Each number is 128 + 32 x the weight over its row's rms, rounded and kept within 0 to 255. Layers, rows and columns count from 0. The size above them is the row's rms in percent of the matrix's.

# layer 4 MLP up, 2304x576, rms 0.0504, rows 1390-1394, columns 144-287
size [ 99 103  92  98 107]
[[157 200 146 156 140 155 136 120 111 142  72 138 142  81 163 107 105 150 102 125 110 114 141 115 147 134  89  91 145 112  81 193 122 162 197 133 114 139  96 140 123  61 130 154 117 103 105  97  96 116  56 105 147 180 162 175 128  99 117 115 149 182 137 169 142 156 103  93  57 110 149 167 142 144 160 105 126  88 138 156 181 122 109 145 153 222 122 172 131 122  86 147 154 104  69 113 133  68 140 103 111 166 139 115 105 162 115 152 138 141  96 147 117 149 129 185 116 169 163  99  28 177 160  81 100  73 112 149 103 178 115 193 140 151  75 117  98 162 147 152 177 122 170 113]
 [120 102 151 127 150 101 136  95 171 115  73 157 142 155  84  93 130 151 138 114  62  95 142 156 172 122 151 122  78 134 123 103 177 167 175 113 118 172  91 125 184 121 140 110 190 122  65 144 182 123  45 131 166 125 155 117  58  95 120 135 165  59 195 200 119 184 131 153 152 154  80 157 126 131 164  33 169 104 127 163  81 146 150 156 161 150 177 147 161 117 131 190 134 149 133 134 164 135 130 135 174 136 100 124 136 168  60 130  91 151 170 150 119 122  66 156 170 151  92 120 135 136 153 131  70 104 106 161 148 131 131  78  99 150 172 133 171  97 133 109 109 115 132 107]
 [119  99 100  70 148 101 123 101 108 130 119 112 144 124 122 168 177  86  98 173 192 110  77 179 151  81 110 133 183  90 114  99 151 130 135  81 170 129 160 123 132 124 222 146 101 118  94 154 121 142  82 189  92 145 143 117  66 115 161 155 160 129 147 111 132 156  91  83 150  99 148 150 147 145 110 129 144 129 105 112 169 138 150 124 122  96 122 121 131  80 171 146 118 171 137 116 111 111 175 125  79  85 132 167 132  73 104  99  85 170  93  98 179 141  94 145 119 147 106 149 108 153 156 136 169 161 135 105 141 134 135  73 134 168 123  99 180 156 177 120 136 107 110 159]
 [112 170  91 175 118 136  93 127 132 128 169 143  84 153 101 140 178 179  84 143 133 129 185 144 154 120 161 148 120 125 138 130  96 118 135 116 159 128 162 131 127 110 137 164 128 148  80 132 148 138 105 125 100 136 166 127 137 145 166 138 157 173  95 174 138 137 120  95 129 167  91 132  97 180 119  58 163 102  55 144 148 116 129 127 133 104 134 176 165 105 211  78 119 118 163 161 102 126 164 105 158  73 102 130 154 172 143  95 129 162  91 104 130 119 120  96 153 162 153 129  87 147 111 126  84 161 126 177 108 115 138 124 119 131 137 108 149 104 134 136 116 104 158 129]
 [163 113 170 162 139 172 131  83 123 156 131 192 191  60 164  93 102 127 154 140 198 117 172 109 116  77 140 102 128 118 147 160 145  84  89 121 141 151  84 118 148 105 149 111 168 177 128 127 115 162  89 164  67 187  96 140  85 117  99 137 145 117 162 120 189 148 131 165 132 138  64 148  94 164 159 152 145 120 126  94 165 123 101 129 170  54 126 143 133 150 162 145 211  73  78 137 109 122 122 171 122  53 125 132 153  78 137 120 119 163 116 129 142 131 109 160 114 139 110 133  79 108 133 124  82 145 154  92 116 165 132  84 156 114  82  67 134 158  79 141 181 101  96 161]]
# layer 4 MLP down (transposed), 2304x576, rms 0.0473, rows 1390-1393, columns 144-287
size [101 104  97  99]
[[100  91  78 125  59 172 125 115 104 217  75 180 255 133 140 136 150 147  94 113  84  73 140 108 150 127 102 104 177 140 110 125 108 131 149  68  58  80 178  63 141 128 131 124 196 181 127 143  81 129 154 171  58 138 147 147 178 119 165 122 174  87 156  84  87  76 123   6 152 156 110 100 143 158 114 140  88  95 153 152 154 112  81 144 169  90 106 108 126 151  83 154  95 149 137 162 162 165 142 131 113 130 101 127 111 100 126 137 160 139 133 104 122  95 118 140 146 185  85 171 147 141  91 163 203 123 146  74 129 137 106 172 162 140 124 158 144 131 104 174  51 164 123 110]
 [104  89 120 142 109 120 153 112 127  97 168 117  95 126 134 129 153 152 140 131 170  76 117 134 151 131 125 111 149 154  91 146 142  78 178 150 151 124 169 144 129  60 157 139 122 140 161 132 100 118 165 102 153  84 166 117  91  88 130 156 103 105 121 127 126 145  87 135  78 123 134 168 143 131 139  89 116 117  85 101 136 141 131 122 106  85 103 134 210 122 125 119 106 157 128 132 209 117  55 110  94 112 120  97 158 130 151 182 120  97 114 121  84  87  93  84  86 114 117 167 156 142 158 190 183 155 100 116  74 128 129 125  61 137 159 148 174 158 114 155 116  95 113  87]
 [168 137  96 101  95 121 144 171 174 159 138  99 178 102 182 140 185  90  82 151 123 183 111 152 123 121 133 121 120 101 179 176 146 152 120  74 105 124 139 131 159 140 170 136 182 143 173 166  70 100  96 194 138 221 154 116 168 171 124 114  46  80 109 112  85 180 101  94 179 126  84 102 147 115 141 175 134  97 146 143 126 191 154  95 167 128 178 182  61 181  90  91  79 104 107  95 147  79 138  83 174 157 112 173 126 180  94  67 117 117 114 151 146 165 145 169 132 145  84  88 145 107 132 125 118 110 112 191 131 141 114 148 106 154 110 129 184  87 118 113 140 170 174  78]
 [155 176 124 135 163 162  80 208 144 138  90 146 176  86 169 127 155 137 168 120 135 150 108  99 105 133 128  91 139 116 146 148 103 140 168 154 185 137 132 131 138  63 102 131 101 154 120 148 112 160 156 138 135 161 213 152  61 204 150 165 122 154  46 120 146 199 128 111 113 124 141 118 155 129  96 123 102 122 113 184 174 143 103 112 115 125  99 112 119 117 112  97 128 107 128 106 118  54 173 136 130 135 112 172 140  51 140 150  87 106  88  88 156 127 127  97 149 193 162 129 169 184 117 158  94 173  96 140  99 137 134 155 192 159  67 111 118 153 152 163 141 171 134  75]]